Weights of a small transformer language model.
Size: 19 layers, 11.5M parameters.
Each number is 500 + 50 x the weight over its row's rms, rounded and kept within 0 to 999. Layers, rows and columns count from 0. Numbers have three digits each. The size before them is the row's rms in percent of the matrix's.

# down: layer 4 MLP down (transposed), 768x256, rms 0.0817, rows 97-196, columns 192-255
# up: layer 4 MLP up, 768x256, rms 0.0846, rows 98-197, columns 192-255
down97 096:460552467466505450519438558435517497541436530571483522654529441502591583516544502485492592558421470480601448524498531497521493325518447518484462519508484538445476453539445465482480393569486467
up98 107:419569465495583600554517601534504455433561521462523582449440462441528497469439492494498489471566525565482542558467502453485650448435577526435490484401537420495515488487555508485404479400575534
down98 100:497452458557455501456498390513550462471449552593526537496430449501517520551571480524510530437496516466475387497513552561539496503528526508497556572473358492487532507504575495443538494512608465
up99 090:520489543359586579456566490507510571596412479446454530515568507510493464487544435512521456375433521541521489510474496536594531492379519427508513476419605444538513520495509456444501550488565454
down99 095:486543497479544476462472585468501464491519517481515454537486617435496613583554476385537458535512471531478518550473584389486443590499466473427484513419573543583474478557487493540381558519527553
up100 103:536541484511475486372395568430431444520551502550431580485476474468547425541466527415553441426518488438547469434505567491498517544460391486439528501483567465488455495500504580581477478502604454
down100 101:542489633496488521542445613503503489542574450483435448585513440513511576557473427561563544471546472450439528514478465512463460499501539525523498510397459440586576545437453384495565448521421501
up101 099:591415417420468576503619454618532519583501655479472497445565543522577513476489538415390506523545529495492471468411473479536554584487567470443593531491519588464477456480461461518501537466497539
down101 102:476553536501454491546515552513491596510431444497551491465522452513519540510479429507499527605471471576543551603472472496381542468465538510485509450531568505591598564486558537527428502618526512
up102 099:557459589500502511479505532507410520464468511563584469502481551512593515466526614482477522614535449514565475573472547495545547508472516487447461566496418499499410485497416496529517495459463571
down102 103:533484517530502529435562508496474493490488603548487471465555492524478489508423453508542493611467417484548472453521602471602533475515566517572436437490571511466402473432525573576551477554482626
up103 103:531513478447550492557458430546525526492369548502568536533479602454607519528540576541557570463376564512522469449537471521522519448449532561479496424504573522497551426548457497498515485542512511
down103 092:483524545382446501489436507509442459440505498495569588534532483535482462488549531466472489490481454500521535441456517481481447525531496442432606413492490571602565455498473631515521479423494436
up104 100:393526444563545502474461478461439550534500544521485472475485508508459619532511496481483612532639477471524549576518472553396465511539464471459428548506550488426474424526580448487491527522533532
down104 104:501546483486454458504520456593487554555437513477555506521413513496434530418473510503597487461575444524535503568543478476525481535419484491586535498408550544530480472433513512578477581460536502
up105 102:489487529553524518473523552517457490443557414580531529520574519578564549444515488571566525445465482421487501465503545510470414439455570469539529416507439493504467483464476447495525512443492543
down105 102:482552504491471503482568422419496483499470557502440482586565532539407455488471451513487511577502488531520575491592497487485636561636479498474493400479490492502545519511611562489466534576438439
up106 083:489486462522524477562514549576541532530510491482473503569489566518445470481500580498468524520580532487433460677421547504531466403606458536453505512567483565480536507451521505488431497543480526
down106 094:437557466490415500503514529475467516539496585521476502447471497515464585534448564589499508506450468481503598343514502521433548567504536496536621525423530433455516427507590486550624597536366422
up107 096:465469584568529414395537393478455377520441516583474473508514468435503482522487503509417537530581541509474576595518493525545489520528533502451464405527462504570480462475524570479548468527500401
down107 097:542544463523511516519479510547582523527494452430490579477457539487530571445489475446445516413492564478469528473448498499489524469598484412385366483509490415475551580437494504578399527504534479
up108 101:486571495473465540432481485398479487497502481397518500489503524527517508508527411502576448561547426506443521545541543466460468574529554448601470504483425446551511423533492495509612430438477431
down108 099:461511443491537407517523516594497527641501562435483536554470600520534479456480601498488456427484510393532517417500478560574608514551465521464550499562460483491447580519473411505457534507496583
up109 104:570439490478452501379546437442443435513535439439493480558511492470481477532539571478429533539446597446370395481515525546522446567517439552568501505482490545450517465477484461491540495465533414
down109 103:460571560488547421495479537451529615513544453477505599452479537526554572457434520446549535436536511525517594487471468544513580531462488528524507448447475578377448460565507418552520535389466419
up110 094:489404469478541491488463607520487560527448482599477507592563544502404469445488489528554518476465455438483461445438534454413511466577496433533452525386536485561517670428524487462451529512448519
down110 097:546407538462474401504600486546552470484496522507493488503528610472550456489563507428502513482542578484417486548482499487495509625449475513561499468430504522555478432582463532444453482517431529
up111 095:497521506557506435449521529406508600458502408409511520493421545467534496464429529471459552440521525489485470541425557609479523400458429563489508560507510458474423460585565477514533496590590446
down111 088:542485538517498427545441488411563461482482505522471463535506492453421479557475425455420448557493576470448575557511525562535464493522461529519552590472528451560440564490495466433463457445593463
up112 097:611530539428464487504561507523466459464489487465527501511539401547489470491403465443545503534553534475455538528480557500473478539575473406453628491501454544524509506537529507503490533508486483
down112 101:504482510482504647422514484412497496578542413530525465502518466458496409531443558555455562537511552488536517524529502566535472524503555481404491459455565567531489522498525507441473401591542530
up113 100:458486489471539550440458556465480513533571548390487479515484464534590522470493483579573491472435525452547568527475402422445504509551450528562498443534451432455473488571568398485469515558423598
down113 093:586455513442553529483495447516478521497541563422465480557538555610452407501587526424540495527426425492516543472485558556472506510514514419435533516629421480540506550498411554492521503427427494
up114 104:450520482505466478490492583544471551484504518483475517486511470403489486422501497587504479503501540402567418516421508448553608436548462437509542486408486473363543511420521511407522555528549528
down114 098:558532512504560473544457494506487474496597479558588488479478554422596545526549563508438553488532557460473509480519460552470505560556491411409464479545496517508476475566540437518507529557518501
up115 098:507507454454557553512402550484551552519530517515551464500434482523430485450541507553458454495508404546487573458512503472500507531514532527470494534484479468493501446433442468451414427535541525
down115 098:453577479557594475536474507487587474489420508453490453475537605397427516443574439464474516481420448477529491481599482427487535519520503479552587485594440500571506575430500415540582569497492500
up116 099:504546445482487487529561497532504456512495493494444387471508525449534606424555456499499472509480471485568573505560530571581502513483462527467407482540537566441426546470534452492485539487555553
down116 094:478546484506451476421397509412395505508434528503466516508480465527433497542441447469546542440529420528516481528468483520552442532512580472539434525450547488531463508526587525492476445512568442
up117 100:463500539504500493486572498501552548535530470448434458474503478541583610499478451511491521431461501526528499446480391474475521519520531515518508585580616419484411414536524541481434375578532494
down117 097:555439517558569511464494488564559521417471480452495546573587494486521501506521472522450490550456548548439469472561529435576501571561541532472517419476517502587457474513503503488620549531605501
up118 097:474370554475563489511454531477515458563456529561452563490490439536513475485501463496501605449495576534443448412527472436587492572602332451446531518450554614437528522552587558469452470446521488
down118 100:542564483554486595491566493545515590484448512495557517556484487514606478529513508532484504534519557534539509551461410509555484496424466543483482468548460490493415484576477480511421494557446544
up119 103:567398512518624445447474460574491409421442477486483407551480448453522493536409412483460486480489566554486515516536526524510478496453461527466512520513504529477533467568465496557409507404516516
down119 103:451485603450501427539474524465453515522463488447582500560424550465407454420508481543410507506463407528519606522491491548533545473578451447417438531507507481544476537519504461528526482554465446
up120 107:663570464462556450393564478575514506591565533432435469485490485557433489543446554608468494475480456539538539589492525546590462540547467519500481456540646448531498555479534561547475464431535531
down120 099:539558507481522602493455513479429559468509366510446475535521480467569473503539501541539457463471452452475438516497487612519471494541457453485434559535376459534500536470529486516515470350506560
up121 103:483501390496533491545530495408538543532565411460497491446392534476494387455588532525479553458542580449439472528545532488549483568492517498538519467411514499542437448461505497445578476496421437
down121 102:495479438539477491410433575590527591591487480514510516464514480398511625452541474472499518502479557513463568455526398541461479534456448508497502486459475541483444466444478490504476557522464448
up122 100:467496562476458495532431445574440534445411430548479492522448366499608445434459493482415562548538473501456474511549421565506444413514455479470443441515545531492449541550505516446534505492517543
down122 096:592427440557444549460586477528495502456395518592610491480562458534499440603549507553549400558510531507567528531551516480413515465470422457478529461471501460495507479429431576486525560514482511
up123 102:465410601520518630443591434435466478542606465557446550474451442465508516554526464542452565474466541592465533466578470573531428488462388546538507590517513462507564552523537403472432554515547567
down123 096:519536511546455421507495564490633553482472512576558489533464517497519454518494465578520426498404463484458508435491555474562524537566540408546518472545483496580482505576437546475467461486472479
up124 105:537428486526630543474549448561480530495538540435526485464405500466492578469549498536365612436484495498550492553536534528466584421502456463457511565557469525529423459475516547503445440528453415
down124 102:509466481515609443572567398550498479530503545536440599475437483437446485522581587523364504494445522531419519534546509521601502452491476472496489561484542472517445524528469524479572398513464544
up125 088:477545532576620416443501565435580563552475519575475554511534536448471517524514465508516435372443519526436515444517493509426595399635513513405482538429517476502457430525572495411548550460526521
down125 100:502464430405552451491509518544556547539557445555469472522456486527544535358520420566474518597516461560517526508524510548506437490386554596520468487511440474631509563488455524588523444475542474
up126 088:463412431440509497526544515468588511464563448449453523494498600482448422545592540534505593507546492498484549493398554537523482514523426565445539441543522477434395460454414578477546516520527473
down126 108:513540514496529430434515376432492507550505528507600495543555453503494459532470513426441422515533520500468407449529554524501537589587446461483566528465504375543564511549578426498478477395510593
up127 105:534433494458511492486478468473465574458505547484511518472424474503424485463464515480485570457436538523454412536424428455613462478470517491552415499442554532505520484449523525525483529557564486
down127 107:485525497473513542565462532516556491548507456481399462409513592435429540436511479479493448500579508526448516399521460557420492473491399508452489539493524459530490457560488533513461388413476639
up128 099:549459421567543421384438488430488566575514538475446615467515444473527508522378450468455504501517385478497513545481510543445539493467428556525480441516431436549564571506531575492517538472565507
down128 094:564481534539493470544495472557511445487524499517487448504544515475588515466420541471482438479468447565441564518489476511523375514491457483488491466561482436521487519439476492392560449534545559
up129 097:425441475476489564495459432529487506570514490406555535423509550509593469566468506543496486489501525476381451463492558538564460488484592519531508463503456393512493476583542465550537477531469527
down129 103:496441529458461473496513558502481464525525466590534551462520566449525550556551467550515442552565553588521531564450364477491475477467468515465457503450543495493512484584485583566501491468429488
up130 096:449494551535494530456513476522515518465499490415540452515390507521552528505467486548473514542470443619522590461593509559563459499595544410528514459611514520452509625538434490455512519412526531
down130 097:457521554474561505457319456468516533489496472456537532480482535530558524561473462513399516484421540488529552559490518499517453492487585507480526457396418457430550524585410508440522371509484508
up131 099:603454507504541515563526465463478621508547664526375482408519476493515621524519601465556554565622521532496455521451551538500466482468507418592622477466493436457558544572500467541433502504598492
down131 104:376445472474512425592539400565609501481558534498501466510492614570451560538525468487536438529479465528415453498448442517515530508603465590462585505449489503460486446405488434451463502441520502
up132 106:439488452464524481442600542536543476430507520559471525485551558485559526519485540507621508499513526491484437503537480505550579459450482462491520489584491543416507421497447473535518492483465552
down132 107:494545492509478397448505556529577500561493520482517521468433484452506549453479639484584538540486525507405493457491455510500521550521545575519426457465514465623466506554489485492533579562461494
up133 082:513463544500483500507510491421489544562575510584461380474523522533484617541486479451539521499543491442514485433436459456459518438513534490518492506486432479528450394491478474609558523453542456
down133 091:467568533484561573531428463521415442442502424448486475490501439444501416543487465501537466496501457465482453496530490604483445452482387555482475483543463554463540527564547520507526459484534569
up134 095:486597440507502397566535436494398545521500551428514480537429425435526532472444406589484542455578476596470553490523451442457431540463385504363556533486430500494567517537517509499586504481510564
down134 104:524380508443540454496566465507505462560593464554539553532479406483475429390533574550536445406471431503544542436541471536491502525495657477524467542506484463583499467488464510577498480478631575
up135 092:454462487476554518447470525557519447490497523455540471479548434567496453588509448577552479527524472540414528550594492500470515564431487515582501571523494446524410460454589474550532534466481505
down135 095:535477517513438463564484518554470378545515447508460533515492443448533536527484575579391483528523495500477551493469482448435543492562525567607584473459489492495517449485477561542416507417435494
up136 102:566547388622506521502461469633453377526593518498431538462500472456531537461482536605490492539441460411553483428443565559514510515476516465408502536496474517518529556491540344493483522445488497
down136 106:566427503599545528533546548538521533516492395531486500509549550485619526472462523482540429499541451475552550488404418503520463553495472520538393542487599566446471521483585480494492564468603429
up137 096:486491463511406516478541509468506532512527429585537469492470450623500501494483413557447523429433485544505413470508582588520490443433472570530452534455483578584540529469356456505469548547525516
down137 089:501533566474559491483509613586489452565529481534449528528465592490574589566513494509447563460484410472518569616450399466465524543608530530479517505510467563455459602425489491450447581439519492
up138 102:571557520488456474530602553476453566488513447526547546503500350484497438453500531492504510505477490535457488444535441500380522423459583429336441541521456475488570507522501475449467523522514422
down138 092:502499445595475438455465406467457538534603443461389468500489567596533492585571511486464460533540468426477467474410430490563421518488528500613463488472510496578396524487552489396516518475478436
up139 101:534550421481484555447536533500573397445462487481498454539365505485520478557439427414427496467556557482517492524502497477574564535412517437464523489508445550428457443619531520511541436484460483
down139 096:498463513503476463476448466501522526512464645466490507534412586537463467395533464539498559525461497448461571438466492450488367449448518463583499503519570552493447497419506490457452504473507495
up140 099:539532438544442480470471640480531536525527533390485576477498518535579504587494587372544473514500422479423438596524549577497504514445498513482526477487523586455395584543515549481493425557410514
down140 095:434484389500483483484477469536579475526523571445498508535510479525507560591474495448521532542554482469474516524442439483495426509490430538514633464575490444511526457493518512606490548504497525
up141 095:530435480499483489423489501505477515422463583500433519499493372537549489465471460535484444454481553506529455563542584487549477485456472405481518493634381539596482503410425556453490532525479507
down141 094:515460431542493533530464462582547455441558457464596529578445493500504499488474547569481442467506571519479507554506455482320492457500466529582486564445434590444470411392519490555472493472414483
up142 093:488490462561538462517420592535499507560535486547413461524517500545483626497527428478499524505351470465475502430496585493471484593412585534576558541467563595557578584530527582464426500648414579
down142 095:445475549493462498438564401404552493489545558497492607507535477515553497510432533584510460438432532407477515504497608515411478542467486401449557439420447540478516596486447539507545598495486468
up143 091:559553599520548566541545541514421437511367541429440547538567489533482460594450531484478520394430445482445521516447505607494548469493479421435424511488573518565492477419460571510439537415441421
down143 094:460450514580536461379531337366566500501494530490538411418446511506607519459496459533494472589515533490486587493520462457461524580423562469546444533424533468480540475498540461488546522499496536
up144 104:557435524497521464405559406528553473456509611474426463567391596449608425491566536518438562483498569586538542618550475477508502476589489452571433565464572584358551543518503460496444405503393583
down144 105:512460485554536464498512596501444515502542602468460502485533494447522555481598527517475524454517490504399556444512541526484565440579448508535550519441467423442477444533517529557477552516422545
up145 101:514533456422499461488534546533502490504528488552399413452506510450478481470430582518536420436513431406454515448455542560481426488480404505531486433547581494502448531535408519556440448499506439
down145 098:593500434529560460506517424464473525494463512385571446429451522419531425510496601470568468486564505426453545471492508473487604457530513455403513461491451334554500496481551481454432463516589447
up146 095:494516473583664486459472520585490518494531501427462497533484499380499466553454556393387559550435498488585483577501398483437463450559488532522469607494401397450565529555423524510538537448529464
down146 090:493521410494552464553513468520355523474604469486437417478529496585420422546507504559496466451473583458485561492512507572519499517503537512510556389442498622564549547454505515543466568446547511
up147 101:504557533531429500552578548431527462499551424455484461559493473514505531470518510535515549444445503424499491543518491413563514489492523503475529502485477503514501476472516488515511474419461409
down147 099:422563558459480503495453514509456583512528511510490559423589501425431380488448432469498524544535384528445498458485498524557504433624550505553514481480532509502470597505590446437412561518486535
up148 096:441545501463632437487412513549662504465564535487485528500505445447574540488576546487481635516560555517507515525501535503606556578559510526512450558532431496543561466599554446425481416496560585
down148 100:621488552506466582541530442506491374463532435550526421554517507434505492535515576503512552536481517494514493504460554523555469474464556521487518571438450470489473438487434469529480401506484499
up149 103:594521444453435502569599454564546483485459569505458503518497548567525478475557438461503424482588497549436375516513588543528558510546532600476451559519433362488450466454512552559539526490391426
down149 096:499521499477459434428526492448569436471519537500529482521514523408476459434425504525441517462501453527504471457490403455545605474450532602552499410481534464570532523469472399500483525613611625
up150 092:572437536583498466449514489576480565581410566502496423550598585493481468519439409510546484508513548500386480465480541495571530565516477560538491531445451430458469423565520499443438436522517523
down150 092:471553488385480398591523470579496473474487490402505531462440472456494507448449687544515532423474418534519440476507515542540552537484551524460464485572489485513513481507480483547485501503552451
up151 114:518498536463470519441419593491459588497432551451537549440383517459522540581383518569471472513428479502477504438449542495549542475517437521495486573460420454526467528428515572525471579595454550
down151 110:518525523496502578553570545486477532504512526523463508568552444493574526527557525524428493502517410472566497588553458484522466519474514539474529532424471530337581565507577515509562459559583547
up152 102:548534470562474526455519450510561485489543531523498464447483528425599548546412531476565463404522544554453485404483459537419515487535506434499523536562477514486531493491542458501562517466455569
down152 101:488528431479439490479497462527583601497459545487496531483514485487507485519521501483401521492418561592546446533495407574511574591503570523510546494451471491541507484428453476526526434492532523
up153 097:523503532476514463550508573502487456481521510545461536514570479512458486522506464507588601531507481539557494538591452534525467508539523468367528417506442534399468437573530541518505514485576471
down153 100:373484528554480533439482473523438526528522555440439498482382532471528450502527468515418506477560481477439506470420556423514431530466510475477520554549532480497407433449545458426513473526450468
up154 099:513447483581488469587540488460465410532465480528402482498466504483543473576526591369411500521493565493506516489405474524423593473446560444456488427535494551487446479434508526489518497447500452
down154 097:488535556585522422418457411480420494494468492506481471580590372549573510465411565422536482538493403484507479595521426500532580564508575583424507630498531383499473531563527506477530416545418413
up155 108:525532493521510488492501536423502477454498622574541431515535479402583466528504503506518542477373513503508525509558506459426579488526509578490528598539530474472507609475527485542521483533403468
down155 108:465520537610506508557507542418563524479546477600498641469509478521409599485387479472488529475511409479458493411487465588446473445477539468486581475576404496508550546438551473439452551494511471
up156 100:505527432502503485426414479508528490560551506409546537540382497498508508524484505572484536529474549421499542585457483426464490445606471498522512494434492541526592477508551524579550553515502487
down156 098:471567519508499478520533528549563476506494551424533529578548618492562464506570502580458433551561529481579557458516490413506499467474465520424530369487476533582456546432376572499481421449404429
up157 102:431481549621520473480490526471463445573556561503430447586436555435598420440420549604504524459530442497463479574455455464492476572477500428479458489452541535480531470460581554507504447515501429
down157 102:425494538546490447487536479491436496474533553432506604387475514499412501542566511433488529428386501456516505507445530530497467459561533469412509509406534533415587571520504501371505528537533480
up158 101:453516485510454413481496415445513531505485504452456497498413572533509549529499537391504581514502554511459493494553519542454480513645511480546518488504448601516500437467603461566619488450518461
down158 099:528514675522624589490484560491461527515551432489596449445594440504596508492554471499477555427564434488478544554531450536449510545482500571572545535497500517454512560581400445510509570484487502
up159 104:459525519457533495449500462569514643456517527502553503451522568489530524508507379526477490542552487544550524603422473469511485531433470493513526547462464466498514488545433552349512519513460542
down159 093:481529548519546503599330584428482458458491571523488430594481521466503486517500574495533581433435474499573408527510544472504432574451483514569503424433583426476466486472513575525451473494466535
up160 100:517594513512516566526568435468484466517518546554585490447434510492527389578465507576516507487554456538529454620505473472498553525470539462453459560494540511506608499518514475393483457456521458
down160 097:481483489519525507476495460296517495420588524504478489565474491456463552490596522496510521466386599550521598420516540530468531470529435465523573457468483575515500423545392432504594374513573570
up161 101:522531566565515593425497548465445436497532498528436505547428521408526563460510481439507492486421519568441491511518522391598534504510494415517531475478570466517517540458547500533483474486511499
down161 107:443502507555443476446498499477508406374482504430550454484505551483503537438483415572544430477591582438522530526514472473497484528473392564452457391524563531474439508510466479438539591510488544
up162 103:561447416491507464522515425477460396593601517478448448552374360491452551419486436509580418479488538478458577490368440442510524456558434460462463483418512479472465468498427468501521458567501494
down162 101:458565450492456575429451420526558509499581459444527453459530519466510402388489475571513461501618466550579355502559499535548471497465541423499477504477526493476573510479556419444482441535464545
up163 105:472539532460500517470469489378502441500516605518443587457535458481559487505550513600508467507511566524519478539451545444467442440443476459588471495454529515485538503485452524483532573405547431
down163 096:584475534512508493513488607457511428401498457596461541577435485395445495506486537468429509459434540545477510529489417531487544481479529491508417551517524534458506399561525452526488508482434517
up164 107:546475547511463481488449495516546534547559501455451410556429467444452517551509473613491509564457529589580440453355537496511423585443481426541493481445571534447501505434504478569537355496462441
down164 103:540548512498446421544536453537517402550461522529508498491538389518528476555485515451525569524502446551447450620493470451478488449533519529581486450496503389582581426533524568507499465440483447
up165 099:496596585471429489450430472524454524548438531499366521454461409492507490439483499455422484488503410514538508473522562531535524521508577514423526540478520466438379471535557606609489525519429525
down165 104:430548383620484480508508390532510544506538547401554514494479452441508451458498436522543569599456590568401493482484445465505532484528525534616524478539462573511539504521455475473521558500474496
up166 098:559514594551590530373540499594469470433441497477473432521605459525468458551601584594519477477485517598465474496456543396511515485539498538456610511515510495530486425494556536451450544464530479
down166 100:451553500403588481480473490448518507423512444578505585568475488508551510422467434390469541514401482486446492431517476506582529547508503451522433406501457524562460476527442541431463456453497530
up167 092:457425446534507554468514481579550499550507547434447431537529450419513573504471542517554542540445418510539500515520594578535521395545434374486381459532476518479530507501538468437535473519428467
down167 100:552445490477482499550522570547504549507539549477455523508511500495499559589525455399499487590499510547574563523503495485555574452470403489473460542494506482555480559465437548467512540478520608
up168 102:547491509569549549520525446541490484579514583445434503530534510514502509587497477418486437484454426463590551515483523459432526527483494516494400465575577543407365544574517514523550459493449506
down168 104:552414531447522477430521399502493561491492518481506489463446443522505455397459598600493539503542509615391563424482500457495513541440518560560538449465414548503475445562517494343495594492557499
up169 099:434475530540457441460530490430428526474455469518500477518441503484549555502586562540518471480476506448483504471521507543448583460475590494473535519493478495573378540531399518575578512566433502
down169 097:503481543523533527572521425520475547514503585527496460486593506580510436464504497513487409538542384424513457466405485502536578538602527496379469507503442528434480480491396484527582619465447447
up170 103:380572533479472478518422584458512510623485476482490374518481533416490516527495551479445543485458424512511607534411536502538551519467464533509535513507531506532499598522573422494486501503465552
down170 108:496524464440515442494492444501464425508401531451489428567561524445450465409519510474495497572523479567525548445425506533477516435511478496424526555459475401481540503530567554498513543448502459
up171 095:573496407439602499483518585523424593546510495437477620470541475512461445494481466470515455480480528583430466544503523540534501496492454525544455473586623533497484471444453465563416558519534510
down171 102:446502517607525501542524499496534455559480484563457414540441501555490536435362520557409507518396516475422417498532488537446547477512413421403451544515502463497512404494497590557526567536482521
up172 106:560492441478525448543508465470451465517582456434466481465541427493456458514442517527536518469489512576460547565505482377391421495464572457553478479367536568472447560477498526526604561541475529
down172 104:489517546491546585490435583534554550485467497464526393490524465540456542549488476513532471465547510587487508509498519454508427583630547500415503576523508479547452465452537488526462476481474560
up173 096:441501491599454479428518490459503483462536535514512568481483466539464466401546534583526483470466490524428519443527418640460509491501435492443471532617542501476540522565508526524524513561577472
down173 093:517500519473541490457449447454458504551441448456478530501546567509402562493525530536473584555480481514593531481511529568430464534535405594596524497497362436507592528480445552478582539508559458
up174 097:452531476444480494431422520478443524432538397413527457538431464501382536434529627478431565475527547529544478547429491497582489526529512425513507441530482534513499538468507541498521518512579512
down174 097:457437369500571456523471550601471582503567532512521479439574633509540473556544530506490458538485516536550514512506467490582535439501466558544465439448511610413491562472477516496535524497532496
up175 093:551445482458463421471539498558530465482572468466408465587478469527556576442455490548563413446520580450488504477532543488540542543501458585519457496616552560441476586568465459429510454589517490
down175 096:570382407433425553485586593487516507448482503477452544505526382569528524491529505459484510539553580472579466522495477485585460554484483556596472534462485478379442502481559446464588530504566521
up176 095:519517512578447570377486422472492451458411483576524475434509493488512510439356526414580470490513593405488388505495509521629582492401518490381349509511520526451489509546553499540506470470384497
down176 095:511513488530503442525543607512572531563567422525597425551463501525579420593531560532533532544565527424487546485545457515510544486481512501511486471496503399505475470533482463428419514447527489
up177 095:564542418538386507426523528439429507499469543553496525427508516469630483466520525430544577549470470403526506450581422478514551546439601543480467533443622516483501540525509486538525480444557575
down177 098:519587534556435550543548409555462434515555507543451492562538516472563508533500539582452471464554460548405558458488501457528503462562482442521510450523541555426479434481442497440479418527575453
up178 096:443385452523565493518547546483447456501518523535427566504447554517565578561462509558509533542531467588528545456423482444533454446517520608446594501559459557486524465481456493542618536463508604
down178 097:513556431582480525508570450452469616470490518405390475484523479436535436469463524492402504552548516446465474445587569604541513552557478454459449445475533510505481553575511486507438556505515496
up179 108:518543485479465479399555535442582508475614488507499558545535471516535522476519436354570424522570475437501521538491528529491514441496509386468402516492458474580570508483545509530479505417527577
down179 106:520423451506462488521548541476579448382482504503502561537628505483525447549506341567464444528467597540446496517470477477467540458453547564439511486474554511474446454456398560478506437544544548
up180 099:512415485555536432489514410508512419414514560383520457511470523458547501457493608568431576411462468441474518563531578476525536491503472545430562525515525477522546500417492495481476499515630499
down180 107:509568492455426373428456654403478519584455435544435491580556526490576460554450548536547493525542556424477526493515412573508566556508508528526461502542457451532489540485520557393561510548491546
up181 092:525464494422522458550491602497525517463486486529481536529468603453519525414529568504521451548529598554513473435534481511420542412543475489501540438416522444462488449427523492469523514547507481
down181 097:508426427503542504419568484447460601514549494448521519531537573489469548460482559545497419473522527509437490482473466470550509548528538485448399428434492433487505622431465532502568499463588455
up182 110:498415453492479491563534428432562457573574444534538543495376510394577521481483409497583436425551509403452458479459571519566513471565477425400473553549463506409489455530461457411505542490539491
down182 100:563449506468477592473507442479461497512427514498444526550442489447490457504486461532589521490472509559516530437513527540437454422577645477459546587481563499485533538463483544559503496540549480
up183 102:448536488517573536494509525513524559471545541528459440473559475415477518511418479528454496436441424533530389509452497521511540465441511501503528430461509389452468615449515447508590529402445500
down183 095:517569411486452476457502452421560534542442569488463515571418506481551534558497580481471537544527545371546505489501513507555460542536499443504505516527543549429485503495445565507477538570551579
up184 103:507442494589621440483432568477552550478403548499491476650501407561529526556468554461500566517483481566550509436549515474501469414486439478476541481527530548452506529604401476474456485429472516
down184 104:517513476515465578557572441507493537495476448475472437463596501499392473443531559481519489465528472462485445505396575449489493497508475526473527546515469535551497455514552389436447560466445485
up185 097:524451486548459534568464440504524449461465552505514442491494565508414433411539543588490491453527520529521520479533562512443473471499517486473463562468544435582549561510453559539600463491466433
down185 101:468548569453448508566529413453444416478428456421537615582494501511477593494540491510589565498492428474566410319504476572540520414496486493510470527453452564527547421607535507522476510527482491
up186 103:487519540479582450462446448507508526489488515457537419517561483503543505398475535560459465496511451560491526462489459534565398481412487537518529428510394558522429512468409584500547551523538504
down186 102:474578576511470472438535571584540474496527534479528541623455500550555542475428474444450409488501481534473516560506491558475593480525571464367521434404643508490471514514562552519449455484496518
up187 094:527495504456555448539563532462528463519526481472583525446493625571447594601448466496567478502518480503389485571489448533395448591493446517433533518461422525413489463471483519544498536479502555
down187 100:548525502506469452447512431519452443425449488546484516454508499474503498528503471431496512437507591479562469468480491453488482552541503400487499564378495438507569537533521527413417423474565508
up188 101:527437591561538526558572532576536432420527589421498528523587442396512472517533400623469467462539497446502503508471469413501524540531524435556441501486474519550468553503567559531446560511472510
down188 094:528496468388546521456628401532453535625527467573522528521520451479529502574550610506551499502450524564477470497492489560493644547474535519463476473520430470530484523488437464544505481550444440
up189 100:457528516444489492493436479467506456494581467553481529508529489454493509512469582493437418469474609593559456475483490542441481566517560526441490478504537541491403404494534513539491576569500604
down189 102:432535498467408523534450419465535538486483428498537455433553514512529503502451522506600539406516481446433460481545483474453451550526427483523495520550517503469452572517545454469609524473542489
up190 107:497418459580440463501543449490465484499410450459461474477566438396481565452478625446492550543494460503455454496476462498373504542484446510540614487458425466510456478435523511481400486518480491
down190 100:397502492505527473445403464496442483500524469544444439485528476499414530561554388482393472575516465456525432433376353592454526487577433563547498527563543534438452528529443520536602565563450445
up191 104:507401448475475486450539556518550396476550583484438461483395524493503517441421380463328428450570537462498562442467461557456499535491481499525444394526578555494503529551544452478484395557448589
down191 108:381431467481498530441468500501583475474482571505569480479527508460444520508445410532423455535554590509500484481439500509537610561413497509529538544451495474560533526476563493557475521481573527
up192 102:499532570453523501436532499449470534460545539485477545491551483493538562547464404508419474574391494424548537508497559502481486443441511525542422506407527513533498462460557454537523517474407472
down192 103:529444424454445597453514547480474497519477454524523463456406530508483537463534519622539437538525560481465444527501468521412405506552460473526459523495506568484587517395480475497414507502571533
up193 098:489560421500522402470546483500578360472553475481535493545512487589496499570427474495452490444488480545558442493469441410590449471563467490392451483445491516535457533458522394509460527569536474
down193 096:497540524450485524577507507433457488443419504498450487524609527438468446459575479449445406576493446445589437453392544544527567496592568507534622526559471548412561463483515511528564460470499567
up194 099:377466491438544552449465500638486588519500502564464485513406487429493583516477520492510634464477532493516481433463457465437473507535557558457588432543463559552539509550544518472492481505515480
down194 103:386443575526588407499455522483435498511514516482441521533516442428452441405535446396540483539439542490437541473534533459571461494597406500528430458464561516416468467458533424411525495427538466
up195 096:543509445514512497510475476527491504425634525499549342484424505486521582420470427522465525525496575445498497462519479507556504437582669469453379471479521556448531438460547490587479431566530440
down195 095:436544512538534480406474469482507501552456492487464523516561522468497551540526499566432442500610437550431553475494570419459508603448416476455507479458460516520467555511435593574523605499529620
up196 100:532478583480471475468502509485512555424483529569509455553442441517453438478427491496543519453499550525491579441534452476559494511561541483421417477491472453441517471592458503480439445649481578
down196 100:558496441481492494533588454421537490494577479477546535467576614539514539593526475451510502543529530461443501454568531516398509504463430462495498494477528528477518542414543426570488521508540431
up197 101:498460465463511545528463551447489462491568426494427539494491516551492440476534490533558487468521534451408418512520465544574424496505520467495395481508455508484584492540500479495489514455533573